python train.py --n_layer=12 --n_kv_head=10 --d_mlp=1728 --positions="rope" --rope_fraction=1.0 --qk_norm=false --tie_embeddings=false --init_std_down=0.0 --optimizer="muon_variant" --beta1=0.93 --decay_shape="linear" --doc_mask=false --train_tokens=1636000000 --steps=6241
Each number is 500 + 25 x the weight over its row's rms, rounded and kept within 0 to 999. Layers, rows and columns count from 0. Numbers have three digits each. The size before them is the row's rms in percent of the matrix's.

# v: layer 5 attention value, 640x640, rms 0.0872, rows 280-319, columns 0-79
# o: layer 5 attention output (transposed), 640x640, rms 0.0513, rows 280-319, columns 0-79
# q: layer 5 attention query, 640x640, rms 0.0753, rows 320-361, columns 0-79
# k: layer 5 attention key, 640x640, rms 0.0756, rows 320-360, columns 0-79
v280 116:505502500497537517491510543516495447534423465509496506531490531464496508471541489508541499496470490502520513499445500484514509482450529520495486467524494533498487528512497542516471450479467479517511501523557470509504515465457515499493448487
o280 109:522476502507499485476509545469494495516503472497509535472481518481511482537459528501550504521501505495508513526515474518469467522466510505503495495468497507460538465527492486508485488490498500539469519484501539508475486533484512483476499515
v281 111:510500508539492504472466520488483512520482486488467507482481480492528464502541518470497509535515510445477488488540478510465517495492497514492413477462491531555468528466488478478517477497499482459508506458481499519451524517449572470499536494
o281 107:486501522505482519524501547517514455483535559504520500543479471478454513468565455507519516507491504521478515495488510523482491508487498527550546524511493473518491535497503540455519486479511495468488488504461488450484492523433494476488506474
v282 113:464490514488502474503484490521509487500539485475519498486503521487502486458495480531462498506560500519517535513507492499474529560484530456529473495528493487516517472476498475504484531527534502480482493502508488498472467478480547467454500477
o282 113:502510491477505498496490470499551480542519542525506526533518518481468476518491493512468522526476520502509516562550472491510555483494494524474546474501522488452465497479546482508454490516477442544542486491510505505500496533434464474490511495
v283 114:512480491520501548480540474505493501491531507502473487508495540519504425430477491524497512514490497476510512506533509524534531529503516472508507478497535509480503503516505483487511473493531509506476483478477498485491459512507511486432515471
o283 112:458498514515531505509496491489549482486513533507483505504491488503515506501515484483476504492501506507511499539505471506478427471554500537491533507490505463496551540508507500497468498501511492513504520465509512519495499509456520523528530494
v284 118:483493497510471525522523513488493546473517492490472515500491488510508521480516489518507506527437522490490493486495456516503489497457542522519496496525465515512502493548478512527507475477477501490533523521532479493473429526486493490494464490
o284 114:515470480521479497480512462496509474505482509528500516530532522521471516487480536508449501486513476520509506492494525515530524534483495510481449475524484509475485471477485501557498486524520534485515497522468511508501489473458535538504491495
v285 113:475459502524513508489507487435502516489501518523473471456439511521511455537475504498497522508518475547484498510483506491541483480485469501498546509464484460493502513443509503467509492503504506483532478479518481530487491531492458492448529529
o285 108:503527467489475473548474468480478493514494479497519510474502471496525494487475505500486497492515466522535510550473485488485506533464525504496527481459510484471456481505487496542516520449510524540490509471491551544499522464531497513515518540
v286 116:513498494487503483494491525507494497526541527487501501491449501478495491440497496480530511494455488483443510484508521516492471481506483496513476472506482435538529501466471530507488540498518467526507453488510513488547521528502555527546509492
o286 111:459505492509485507515488502504485491510449496468458486473484530494481502484512518516462526488524509484495528472512537522470457486497503461528502498471474545495471488498489457491478489497544537479508547518512475500455492519550464551532476476
v287 112:505537492486528479541499479443446477518500548485463505504503495529486442487566498520493488491473488547440462482495471527501526487477533512512516535515521468500522514543475474495512494494517512544499487489449473505467462479517520466526445472
o287 111:499499539512490494502486494477512531488491485492490504493545526469463490494484511519519518495504481507467507499536531499478516516542480483455519512475474482540427434515537503432470492459483526472503534489533519520545497475545473502465484473
v288 114:493510460485506533479507526448546476491487537515488487547493478485487523498531528476478513460505520469498553506503460499455456518471514510525472490487501508467478516456466484528499479509489553477493527526515497493509497503501512496549485567
o288 110:491527521554498482461503464504469456471520494532516507518492481498483498506521533500505461519551505513464495484495474513541524480480502491485475516517524499526502522503552482502503526502489514497533479475460460518505482456581476489480486507
v289 116:529498495450539495459493474509515495496492482490453478495516510495494480527453528519460490444541500492529484502554501514463486538524519521489513504511487501498504454522514482459482527470497505481537495500528478536516476529487511466523502487
o289 109:556504475496493475531536547493532500489570505516497522460526511526493499491476489519515492512477502497475508490489542473464521479497537510466479502566491468548499449470492507532442500521542552488477494525488469474479519510507483529538475489
v290 112:493483468527469535479539476530510464501502491462531518523486476464514550518492557532500512514488483515490507529507452487497530473482476528504549492546493494523511477483527493490465542488512496482502532513502533504505512475477497463532509475
o290 110:486542515466501487483519548510513534541515498496445524533514504500534500504476473517433483515458567484536551502530504503498506505504508524476485515527502487511456519480510516541520456485515496523466490516471484467505494473548500499507542531
v291 116:465533471446507507539508470481487477498468511459484510492529552435513498465485481471452463532477461534486460523499489529478462530505457513519504513506486528501470514506497481482530534515505473496501475480486484486440507496491441559561536482
o291 112:511507507530504506504502547491532491537519518525538507516470491534501515511495501551488481441500515501507501521498506496502463489511555527532495482487485486446489504478485504497474426515479478463544516508507490529511526502505487446466494504
v292 114:461513457503521488512485533522486538492473469518539560513459512462476508512470451475508517507453483576465515487513483494443514478525511499521479508499476497493471514461488470516512449498455499505494520500470533523526461450522493483493480477
o292 110:527495477546508493491482516515498495509483531511545527478510505540502496486497538528466496498515525501506518463473499504493517477510535509484485460513528535458510507506550481511472476501484497526526508527525539493418533498482519524495515479
v293 114:467492496515500511506490513528480507467537483511470508486519494533496548525545492464498535513505418445480553475509479523496456490494492471503493485519528472491504521491495476544521493486488510492453519502501484538534494431519449475528497474
o293 111:476520493501484478493483481511486518468515507516473521497490506496440501451508476494499457472497480542512499446519496505504470505507516440451491544509446555501523467554521493488454506499532475491488524499528528499464550502465466504520463502
v294 115:546493506472482489484491509516498488516528500531524525463439502463536497497483474467477521499490501529474480505465484479485545462472548511469502476492427512526501525484537498480523494505541480475486529453530453512478443542476496521508521515
o294 111:472484480549496485493487473491514483516525487518478541481519584515506510521510507515537530479506509477523464465535514509495467507515454466480488521472497470480531437514464453471473469521505505465507504497498496436534540457497506524552511489
v295 115:495470530509486527499526507489534526503512479488475522515481482537529534521498488493476511487563479468517447481486495459512498474448489463526443460506512482462505450492513518459528484527514575487499523474548494532483493493491480500510521497
o295 112:487476467528519477515525473506432463534509503526491513494496506497491489517516494531469503473517498495521503446486475501535543507480545467492513502520500521513450470499513511537502488531476531483485530494538490498526482476493522496502535464
v296 115:490472508479506466514486514501478467506480488496486501503512461548477458448498508441489526499479519476488493516485483516497461520483473488505467464429503521492474547481501500525496533508446474488494461504475464487477444470497490540517472476
o296 110:510536502499510482501474515515512518512518517507525527535491484483504494465521464482479490496469476500485520468524513508541462450509489499484509519486513437477479464481511491501518472485508511485518517517475516515488494502519491450481502468
v297 114:506510489540503483500478475468507503507497472521532487539521523520477486535530458528504503559536481539510516468483551475506501529500510531519527475465484529493502518530534500493497495456470486510509466496479527503498504529481504514492460528
o297 112:472504485494502464474516516508503518502486546507511492499480516467454538524479519494548502487510522529444528528490500503452463498518487514517482522491498461470507452497522469500513454494525514517507512462494509540487487529527466506501494471
v298 112:471505507537494486508503497500542450490506509519488518477481521501483536524501526459543508468536479513561515475504516452512483500505507534485500492461507491485516500416525466495556518526497504524459508483453495506529474525486519511524528521
o298 108:468498492504514502501505465486522502487516489480539511549487503513461515467494493524462502546506477469511459498518506528472492529513492503491502524491546539471481519481492503526479509469520495476497515497547493493517478555500473482509511516
v299 117:519506509498513512514511472519538515504475529529548497505469509483494465523522512535521467551470528506511523544505511495490467520491492489503472510491454473497460475496568492517510501469511454490518495482510487510495550484493527479528480503
o299 113:459468448481489493492514526519480470449523498531516529487502534470533540457514512487473488491497537494522579511532494481527533536516505506502526507495507515526512548460520535496499512526543404523485526492486527568496435541488478511508490487
v300 114:526492503505482508483530516484457473495542525487498508490503474508507523518492525535496438493507477501486530468483528488473514511499508564489506476511493521531492458462475510519520476533520493522529490530498498488516509538517521457519526438
o300 111:503509484521532500533541450534514501481463450467572505521431485470492468514434518453516561454517514506513509512496458486500498501540514520475471466554488494511498479480481476490517532520478515505484519508519540481467500488472501515479476497
v301 114:504451459474517478481502473457485521519536480484508543503543518489495520462503536504470497486502501520492554464505506492510499478496480506521512485516483482484510467506479465480554432500489466538488513486509474469454454475512481504481484495
o301 111:494488549491481514516521475497488495514523524478567489501429449501552462516467481522518556460480508520498478480500513521482484471459500519524493497453507477478496525498497497479482530496494513456516493507494481487490514523530484533524494501
v302 112:523542499527524531501512465526505568473502478482509503494461467530513510514520455540559479490462490511499499507484484505553479502503488501502500468516561540480470516486500472468473472553559496515496491501507522544507519530482497549515505456
o302 111:473442466473449543507551506487554479486486509474508505525461538526504517535499482522501431465508504496487485517475491503489495501479485464448515489473466440474508504538535499445494511488496472498467514490515461524486497460505480499487500496
v303 117:432496532477479510538474520471505498521478502534533505519482524505494498517524497527525468530474469510507544495515525461513491485531490496487517514522556507578493495484497514536510464507479492498511491527512520521448535481471508488516494505
o303 114:461513503517527491466480487472481489476508516500453530474485524502481455515492536470469500522476494477516532504515539517545461512522491457529495506538494502485486496514475456485522514466499518455526486521455449528491445491513491512498533506
v304 108:526522495453519469456491461489541508536477527515516525482535515496491481507487468533444522515489481483515526494498500504477532486495506511508503492543498501491536470540529521510582483376496510511447479504479469472469560468506476480530485510
o304 110:503518506533504469502483526526482511517539484474541474492493471518477536563527465546501451524503483503556549517558507495505506509551515477484523504451526531509411500514494487492494457556485520533449497476568511476526456492500484500540489522
v305 115:509479494448485467545522485509507490531531513431491517509470500507462523523477472489488469491535487546507516443508460477506411503519491509471473478498500527516509479546548488556522474520540499535518527519486515478452497504495515521527480505
o305 112:509533494491503479493506506543541527505549496505469538495529529460471553500475488486488515479509522511493489486512514517520520443541461531481506503521509526478505485496490487487477500507487505523498493515540517487511533526475508496477507512
v306 118:499488486523464466479500521457521494513529502494477503472492530516488482464472456469498510510518539500543458510506459517503524517507496510510525468454489484473447468483465501524521509514472483485491525494473492471483488497474512484498528562
o306 113:538460529514525551519482526524501502519488496496534510464550475520530553460530463488520504442528492496492517471491530539468488454505478517506521495510521437499535463514495490541481530540486483535515478489553544500487475497455474455535504481
v307 119:489512510507538503479509490478505533500521482521540507480490503551478498504469546473515534463468548512479537515463495496492509513479448522544482506533508490491474517508443506552486491540499515480476472485500466506531542443490474485494507485
o307 113:440505490488496495494537500464518435476504511488488529481561467530471526469482477518539509479526488473489517501518497479478445510461500531477486479460486478509501463465497537463507510507507542464510535523486529539520488508519452502498497500
v308 114:540513506507502505509495499499482507540485468481493517514515483517485472511511511529529528496535475545470519501538524546459452450502495503554490476516490526493494461510507485516537499519512542516507504488488520529479529488495514511499486507
o308 111:485500509489449524521472500502531566516535492479471534507525456496475498440548476496521514504491498528475493513446499519508537502514496495527502512515519469461535503538504504547497498507510494511455520483505499522477491501536490527469502506
v309 115:504487504555569539469488491533507484496517507488490452512493508525512510505490500473497493484477479492521495542505505467500479540499532498542453539489517484529499540507510562522496514511493488519513501511499460551508519521485548573539503496
o309 114:518499539478482485471466481490511504519512496443479458478527517485442489533486509505496491518473485456517478534464490478482527459459491540524544506517548566554443466557514449511484504508492508479551467489494536512506494470503506491532535490
v310 113:442476471503500489455483514491491503483498475509456517471484495488471467543534513473469495499535523546548491510492481501444522451492464523555512525496521536544529534519523455473561536482491489479506484522501573502508451482486524544470477477
o310 112:513479549481467504525491480511527519479477483490430494469478493539461493474447516513528474515511508510509467484538505490527535522483484459496523497482540507469535482482468496463481432507514483522469494460474464503519491459514506504509512513
v311 116:493520490530542504434515570457524542513466500508534480528468491500489514495467509521462499518516481496488471503486530482480493528505463498440482549519544515506480470454516554512540509482503479484512485525501493537491498483482456523539533502
o311 111:528526491497509507517471497462462483508498500513449502496524472462459469468504474524505506488476487486517455542508461506580506547539472544498469467439480466507452541519496512486465526499510521539472521472523510526457521527494504482541493491
v312 111:488452517520476513499516479482524463515441528502522479492511492481494512511470472480458476536462500543511475510497483500503495486499485519505477505472508515497504474460467515503505452511488499509503493514515486489516508519481524467482496458
o312 108:489518463512495484500518486482458509516569489472496474509492504522538507508511520541514503483505482453507478522473514493525537489497503495466478524471503495523428515458516472501529505545519485488514535531513487471516471522528479528474516523
v313 114:504510544517507521505476467518506535515491510511461529516516476492500515445560523556526489517549498519451510515487493531502501491516538564502508483502503500556486490476481494492519529508477493477504497505455515496511483464479480505483541503
o313 113:508485532519471496477522506486547515487490518544499470464515487477534500496501497519479550510498504457508476498560527489498493471496488503480493512492523554513501493509454496472530522555535525485506521482525450460478469531566454479512530477
v314 112:489494510490435488435504544484510429512484505563460514517450489496503480457550505464490486505501507502496494481477517501493489500500521508503490498517543518518501507513507522548487484492492530504497486509508508464500503509510519507463472471
o314 111:552481466509484514547513491490495516517511496457524536507543497535476449491488495473503468494496528514540484526492480434537504467491532496492501501472500497515481495508547534471478508462492516478467522490495480512460491459476531464491533494
v315 114:470492499488518490479513488531525520502499527491494547493523464469463528478522536497541501472539444507481515500472504466544521508524502492548533493490529471496457485497518498524511469500492549554474512505512469482444478545513495471559534489
o315 108:504474469503476505492496462494449521489463511484498525523499518490529529492526518504477535505541501484488488474500535480488518480451471504468502520486481527489513477477500486485507550496519489446502488527510486489502501526487486478511509503
v316 116:509509499482528511488484504506480499512530483488552514474481494476504476510500474461456496499558493515511496512468532505523508486526509494486503487492521487478495487508526518446524514452483434496500521468468491527520463517551459463472511465
o316 110:495467504491478518505464467498504515504462504518466514514511481501471506438510503514505568501480489518512540511498477499494505457502518499501552513540485527468492486477470551473497486476487500507480493527507531506481486484479490511474526502
v317 115:497496509527509491523492518508462549504478470512545476464485484485469497534512488500511531489530501482540501529551517523481514515503507507485486509521514478489464505492469463488485508528540475465503507497522541506484473526490535511491471519
o317 111:528518529471482502507483536524494519493518483508472478520489519481478470467518528469518525501533458489482482492506491523481463463456484494520518545489458524477567496458538490519504452492496464494519487475476504481470508509476525476463479481
v318 116:508507522535514498476454489477513510456529495496470486513508456555443525505525550499530494506520468503509511524494472518484500448516515480490489530445460519483527518534503478521525507552514470442481455533523500504495537511501504458494528546
o318 113:513480512492533489509467522531459476515520505527470479480537506476512472518469495491519464525471508515512482485511481522540494493516458502497551470529500506509463523497489547503507503493490536497538529501508544524485537486519485522505507491
v319 113:518475500515419495491481527486514498534527496496471517544476472452468518469475507475479512485510497509537533546476490473516488468476474501455541499492494494512495469510491477423491505472455505504530518525495452539501491507521449541565558507
o319 109:514510527474580487492501491477482514501476480503472497521455503477493482494482453517468477495490469467558514497435483507511514477507471496483528535488507466523507438509483484558501505477476479524468438501512531483522448521442528522520497498
q320 075:449475497526453491510514477533508546511495515556531484486489533529499551481477489491485507519543547492571511533510497461467495529496508521523519527515471522505463495475474485477463527502510480469490508479521481501483488491511492503528529503
k320 075:503545491504509518510522471478530514450510470515479465488495472524541467500485497510529505481447464504495505506480491497474497493513471491501493503506517487496527484529524523519511486501515454495505473500518488560538481470519495516477503491
q321 082:503519530493509482503525525499496498452497507548503529496513523509520515524532505469510443533518515543482469535480479468499497500482516497494548477494497469478497508522504494480520497505492459465497481494542529495497492530478488521479494518
k321 078:539485507538560446516551493515516496501496532531535513506504513537475546492493498544531466539492508519480524528471466498481509526511511506540434509528478538520485474471464480457472497526421534514492487466481547494489522473478521471516495482
q322 079:491538472454492496508466520482530508547491506530514543495489498517518493570497536485512505487461473576483518523477503529477518474498479502519496543524495543516504471492532505508492519501489489499498530509475505464492487543551491510496519487
k322 074:495451490496512470489493495477505475473527534531489503509482524509483490527481480457513473513493537462504479520511461490500524527503510503499513524515497526497479497529497515483494489541539452519502526494489529495550457519441542496523510570
q323 080:481512530487507472478533494540541485514499466477514490525531524516479521500496518486465487480515483531548565510500506507508532524499498521469489460509496466511498485479482500474481490497493536485478481520492530555444470456494438478506515510
k323 079:503487444441491546501489487518497513493496494548519504508467472519516464527480504478531504487504474478483491467554534486498495523525517481519529499489485480525453510471532455533518483511521509470480541458509478479508494545519513500475525526
q324 079:498496521498524482497472479534554514505448525536484560505488524502496480572500508513518478521526522555514443504468473472508511503458514489494509521483474495494470453516465467490470493536474494474472517503495476495503455493500491515532508492
k324 076:495492525507516521548481475494504522483493511515534480525491486464440498535510480516487463534540504507470499501497496516483485491490489466545453529499531486511518506501479466507452569512453506490466473519490494486497515505509517459493503424
q325 079:548502548522518465480529513492504480490482463485509477503526501497539461528493524508496445484502498497485553470440503507521516518524512533491501471488512485488506495503463487496548475480527498518485480482496553505492454516532479496478499502
k325 078:440481492494533501513484511534482462548513504556493473519531521481497484530530542502540459502541519514489497541514541490496513482487525479531469509462523501490477515525491462506490503500473562521486543512486497508470472475481512501485513522
q326 082:459495474529543495461528481477555511526518472521512498503540499487502445510507520456503474475476498486469479459497501501474502463482520532550512513505499500516526517509471532487499513490525484523514483501539509474506477554504465517474491513
k326 077:474448480518520457530501501514468485468531490517549513470485484491516489517489472527515471505504523471504460492507479507506489529462494517517527498516471485512462529480506467507520534488530526468473495469518464482500517499495488523511522508
q327 081:508536482498493466493484492499520486531508523483502523539511512529484477500526467497486484473486483528501506456484510516495497494522538447483475525528535476501517480490525544478488550463498497510488493479477522521478495479507508487510449514
k327 089:483438450461478511532502495495532491513518510488488497538477440460512485505523538502511501490479518467504513510478548525492508507471501467480501521501488501500492514520490453546524460523490473484452496502559497492543483513481450533513531523
q328 082:448498494467488533518503490523528507508539503495513473502497484497466481459524483529526508492462495482494488508523503528478518468514528510488496524493490465506497551487476504475492513487514514498553530527476495506519507523442476486496508507
k328 083:519515501491487510473555521473515494495499496482483509475487478559536511456518515518488522462477482514515480521493478498508515511516459483480472481533482491514503508480525497439505481486473469476548485473499513529576501509485513467515522529
q329 075:498518509510475489493431496478530508521475553522485531540492504463488510503498485487482446506490508515511505573518476478506486471502560506537491496509540480504486498518529490502466518485523524520454468490524502523508474480502490496507530520
k329 086:538521509487496522496499484512515505487477543506544515470499523541481560523495485483502501531505492498521489495484465500486494493528502485519511525475491532477499463508501510486461517490455502542495502533443507506523493519461499455459522453
q330 089:521531516490521474500512516495506518524474502532552495505532501469500503529511471483512470522526518505528491507507507496473471484472491535513494520483524440497484533496517526521503522472443510485492507510505510550465533501508522480561506486
k330 090:465459501525470492485562494504487515492463471481505458477483499472525499497503503564560460478519465525500559486478473478507509549505507525494545527524485499469541494506511538482537485457536520514509455473489480508452488470483497524507487481
q331 090:488527502492499464464454482494533497454500499512535485495533501446496482445510479490479505525513509490475499501487542476513479511464482506485492462494510486528551497517564474515502487487483467516503513482526464502483534519518506492508500492
k331 088:517472509519474478476515480511481520479487505515467521520504506495467513481498466508495518513510507495451460511487502489527483515490528471528447533504511471519488548505497495507511533507515496519540504523573490549512501500488504530546475510
q332 091:539477472513463556495501488493539494458480525428494453510508469524522508481488506515516518498491475443447525477527467533451489534538502491494519491478445484517549519508511491492514514503545502540541456505480498487470529526463489505476545513
k332 094:501463485514538523479489504499492545506499468473474527461490492489491502449485509534437533508469496497452524523470479550510500483523482499484534479545500543497489522534520544527514540527531502495495533499493506501494507483525527480504462522
q333 089:530570488467484483506472489510485477536548444508468487536502536495477463514500492505514519475533511515501435514481531506504512512531567482479465501535547508495502474496526511506510513509478542503491535484509492466530539494513500511497541538
k333 095:476473485508497543504497525529517532436473528501480482489483498479487493488520479528530469518509494515487499526520505461474503473474485515472536493499501493525499510468485445502479487514454505498507441545471513537556532508450512473522516464
q334 094:508555507525487505505438538486470531526452530555557493456502500527494531511493513508461515515500538495521500511489485498492488510449460517490493497507451492494471495500521491520492525556524483483488491507498473503497462506461485507531475499
k334 090:519511478495488539540500476539496475481489484480483473484483462480499514505491476511508516474495471480508501451526479500540528467509491524503498463513489490481491509483471471515483526501518503475507508558505515476492498516472510501511535492
q335 096:500531459500476478519491489496485486494437490474502469532482503505476519492490507459485542515488533496501513516444513524487458518471465486487510511503443488523528493507485509492488440572492493487479472537520525481449514535517489542493471533
k335 107:521490466482490484469477490458506508479495487506485456487483485472507444498519476474526556491501507478505435503466543509503482481485505527473495490502491479487483480496527514519530474538541495533512498515540481455510513488512470514525516521
q336 105:493500505483475515501574496518530471481523450499485490517497513503494470483562520504466493453494501483473490469503526530457532489556497481471509485475502491470504530448508497509469494519488476519543470474474498466506510493464496477507532559
k336 096:526513522515502504505501513493468487509499485457543497460499523523524551460503487538506506521479491510518511476527510542499484546491456505488463508484510520476406532486490527525526490478492469556524497489506455538456506500518518449479490471
q337 088:441495520543501460501465544485484536504504508537550448514498525512455478510470501484491475459480465483491511545521534489484465499464536517523495448494498547523494510513536484485535470512452499484499519457489476472548441525458482499497522481
k337 094:499505477530461455480460481498524495471505508497550532510456483482490520515493505509524487501500502546519491530507505457489505506467498495516511542499555462482498544515480455551497525531512493555531493571473447485544511472495486534513534505
q338 091:459479546539507496505492491531520519487513487467517529448558511514488507508487505549486550535479513486492482506505514507515506478461526502468510532484516489497489531535517515502492458468482454509511515491548534507457483494517514533547505485
k338 095:486475484505488475502492490512503523488484514525507539425525540531476479447505497474495504516511503481528503480478523513488470492540511478527537482490506492526459441506542541480565536495504516533461512501467490503541543536485508479502498459
q339 093:476489499473475540512482500509542510502501497509500516484484513494441481479516515488538435530459523528541498508498508518522497489498498511477528530506547486540502502509506486522471520511499521498490453459502525515497483506455531508496468481
k339 098:454531469508516476537485506461522477499508501488517449470490522462514520441501534496523507502507439425520496484492505497518480518492523484531479508475484537472472520538497493551495518506520494516477493472506445519455524471506487503488455506
q340 099:517457496491489507537506473518487536441520523469498473531529511536478512532495515521498502499505474512415474470498455522509441511467470502523518472477473472528542488513488549487452465514506492502508501532456518495474536492497480487496518504
k340 095:515478454475495480505478504501472474549490523474462452548481465490539476496483517520559524492496476431451492561563484527497451494490520510499473504522491505491533461514456509526524466527524542481477482494532503536514489479521514503538500501
q341 090:533480502429481544511491493475506488462499525475484507476508488497535517392498529512553506483512506507506501467509519495511510512514495474497516507503499527493505481492509445495506469457525506523493457498494536429508494505464485541463490490
k341 098:491489495519466532516505502536473552505502477492544518504485519509495526502478495526513496501506510539501518507503470508470465489476480524499543491491531497492504487538526456532487506468478492492521486513469502501490490485467459476494553509
q342 096:475499503489487454512514484490510489530478517509524452467530541483472531499492505476498524512488474505509481539499488493522488481450499483491483507484497477498505470516469518513511490498510526516548489513519477535437462486496554499517503504
k342 094:498522502479503502518514523520475509486515478477465518495497500475435563487541499503516502569526511522467537555433466462527519512526494495510501509484509536482509492483485467472496538530491440515498497531490500530520529487497569481527534505
q343 100:501531502482508478516552522517481463463466483504495520486555495471519499486520477513521470512525495526496476522501532495522549513493485505500462482462535487476549481514465513516491504426507508483518467473496483486496517510485502515488532475
k343 099:479468561544495518450538490501531473532479453486487507497490528525520513523534490551487489494503510538479487498556450486503519462533488511508495492474508508508559473473498491512528534503516514546508521518473496505487489508517533519485480483
q344 096:475500491484486495506504504548480532518517503495479499472506525496527457488446528511465480487475481514470459439500477499524498522528516528489504537488510512490510517507536547517506489523437507469493522480494478525521486486511498522514524506
k344 100:491521502542519500482533522486536512518506491509525526503482475492483543472497478538461475466516505509496522578490519511503516497518516503530481488581448488509504476488530501510511510501537510513505483479491469504506509487507510503537527525
q345 101:486488434497459510553565491492459513512504492513502447519539526487514546499482502465492499510520460499529533499513458516499510506487499505463469451488470467477498484493466531480475496483484443513470507526518435526502513540512493494477469507
k345 088:483477487527505543486524550498525493499489504529471485529465456547504481522489504471540526494483501456511526477535559508467535523532484521523505472492477497511493479489518501533507478475490474502514494469457461482511531533518480494426544504
q346 093:482470483461489465468538492510518538487497511480532506522513479528499517529495495521474513497500521512435455521541534487536517536537523524479509511511433503508518468498529485530496489515482483492529486515508527520491485488485510481451485480
k346 098:493492478485506493470489467470511527512504445528461520525511453489553530508503508459518514479534465494460495453475532524480520456539535534481508465464530524503545504471489501504483528445524473519504529453495514479501483502512516544446500533
q347 094:503526485539475503498527510501481484508477491521492524520488498472519531474506478505501497469504502503516560473486472527521487510500493508522518519485481457497515458479522527484483514494476510486534506534538529503437537510448522499524509462
k347 095:526511494529498558468484518519532527509518494500530498504501487440509518494452467475523490502497471484486474522488540537502479526484504499506482498505482490507470529550487476468454522479509452499532474463490504539509515492480499512513493573
q348 096:534459522491514471485508476487507513523516488461481534536465436512521521496520526509482458525527494553555492513494512509504499512505548480508490487483539488519494500494507558527474530463485513466559479494481524507498480497482528512457457490
k348 099:501504536528488486481473513495519516521482557539483494510543476526511519463495469505456502508494467497559517512497455479507477463509544496480516478473470527480461490512483502444500517503528490510482503506486504518505507525534470501466470513
q349 093:468490458441525478501502502483516447526497477538485497518512509499476473530511531504500494515501478498493532520497518496500524504446522467476552464491532482491542480477464504527511490460523528503510526508471554484473501514484491459471509478
k349 094:552538520546480523492497506502519499525524497524502474496534497465512501510525488495506495517485517530491526499513528505470488495484529491491491513470505487545458506509476484540482519506456493488464489491475479535540524530490486541528523511
q350 095:507516489456496551491500492488518528503483462502492546514450512490448497481491519510484457518483531490512532553536533502496508474450483494472565492499510529516477471533469478531502494553512470522523476473493512497520456482488510489490499481
k350 099:477486486497494498495503506472477508523494496491533506462570546495470494537500483453553528539513497478499512509511477499526490522517467484478510525513501516484499489478462513522508504523511519464499505517504487519463516488530539506490497514
q351 090:525493479527493496495441521540512521488463517471524459586523495469469489493521513490490528507505489475492529498459473495517533475481480488553494456402519485504462504494516522522509479527477482520517444481489483499489493517508499472499494463
k351 092:514455505543451482442514489521551550501511494546493462512493510489503492493506531494533503530479528520523495473501496488469484530490503482497474544486547505507524495524471510492458473482484521517559472519522495554495517488506514517507481550
q352 097:487527484543500454494483502506494486495482452529495517503507492533492492498492480485513475485530508476511495562476450483509510547455518472502509511468514496510501478504470501563500503526457569531513522478521447529487518542511502486464480458
k352 100:513459557516496506567441503475480538483480501515491530509514534443445521513481496511510500520488511525522559474479501492468485472480509466533521503480484524524505529473456498482539526531495540478511507490523486486517490565482512495535503472
q353 091:534522516494493476520514519535492491471534503483541509496525494452487501515492516496489478533496495479497493505491525471453457466489510487514541456482539495522511494483518511514529500489516480524478448494444498484521462563472477483477521526
k353 096:464483536509514527504490508485462536492500470458547501469537535461524547476512491507537518516501484477541538490486485471519511510453484481476548510499503495495487493512515498479478519516517477528464487517514490485499529478501497493512497481
q354 102:499477485490519530511490506492475516507465487496494509482454510531481494486484544535504517476502553532518500491493508486474507486514508473497467478473487503471494480471503519503529478549470529507484474569556515507527513487516497455511522479
k354 101:499488504450504508513504517532510507492496533532565490519503522524489500495530482506499458521539457556490497501515464519514545539517476506524493467465517463500486454524480528516514525500502488500498466517490496521499518495499501463455486459
q355 095:459521459509511494521547473536475502507474534456468463468517513497498518499483474535553478533517500444473484476477511513490465487518489527465511514545540489487438487484500536541493508515484504495480468493496513497460527473498492510521511487
k355 097:495494479523509443512500497512520500461484502537506509489476488490514526482473494528512548458478547474511461533508496445499527502508543512497570539470487558552534515534499490469509475474481514465507500496498487558514503526513506508497527460
q356 102:487474521517522506507483527507471494526537518493510495490519514504521500529541519502506506503502477492452493519524495489483452489473468480495467549510503504535470484497493441482496471539516544480481544549545523567502526492472500472525487470
k356 104:470499521463517527507482526497491467453509508500490458528547514503445507508463522506575434511479516451503483474446496543493486504477456520513457490528462527533517574520513485535493535501475503493499483481453521510463482464487535494495471511
q357 092:488484466490461518493540485491521474523500486467496486500553486516500535444491515529527507500545512523520428475548530483502473489465503474486492502507527487548475500475519489521501487496499506519500493507507464482473512538537473503446520512
k357 098:518521506534469512443453491487492540503498483547504512520453490508543475472503481430512490512489470493556530498493527510498494488526485546513507563509469505470515487505495486464474507460476493495502496459507499500515486492545550550487482520
q358 095:511469501552477518473496455505473576494526473494538449557481515514479518506469484524496535504477445506497549491515512533537500513518501475476501481502474504500548554524519502482492536538482507520501549486484511451506536507488496495457505481
k358 094:497511464509509512550475465491487556491522513499517504483511512480517500464541473519485495492501482528562484490441498488499486463494529496511484504497554479436488486494529516494529506528485456493480524465518493489519507504499514481488475532
q359 098:526516501499476527453545501483477495508493465507490541474461524473516508516483479518510523520503517472492506519451521474493534517447510495477512509480511474470455487465511505523531538483482511505481520534551485497492478518498516482509510521
k359 101:513453472473512554518524515526512525523460465476491445491492508491451493463471456513492528489479499512490511497478493528552441485490488505521497487481492518475516473459506531463516484472495505491474499501434537514516509509479521481492449501
q360 094:518476529518481470516480549509506491416475499486492446525515472526501465492463517515511450506491471553497529483482481503484530484529473486489503517477489487541514558522470508518487550486437509533590497544515486510486516535534497499515525478
k360 092:491496483477506499538481483507501501481517500470475552479498501490516467485505540481484485508506515535471525487512493453542466467514499485539502498484535472475500475483505522507494456489526459490519525547511460493504498529492463511489505507
q361 099:483514450429482462489521521495494492543505521528428457500469476503501506485499480469517476512521531479457527473475548490489477476474495462525512496523501562472490534531502516434540492557483478501512506502492526456445487483519503499508479479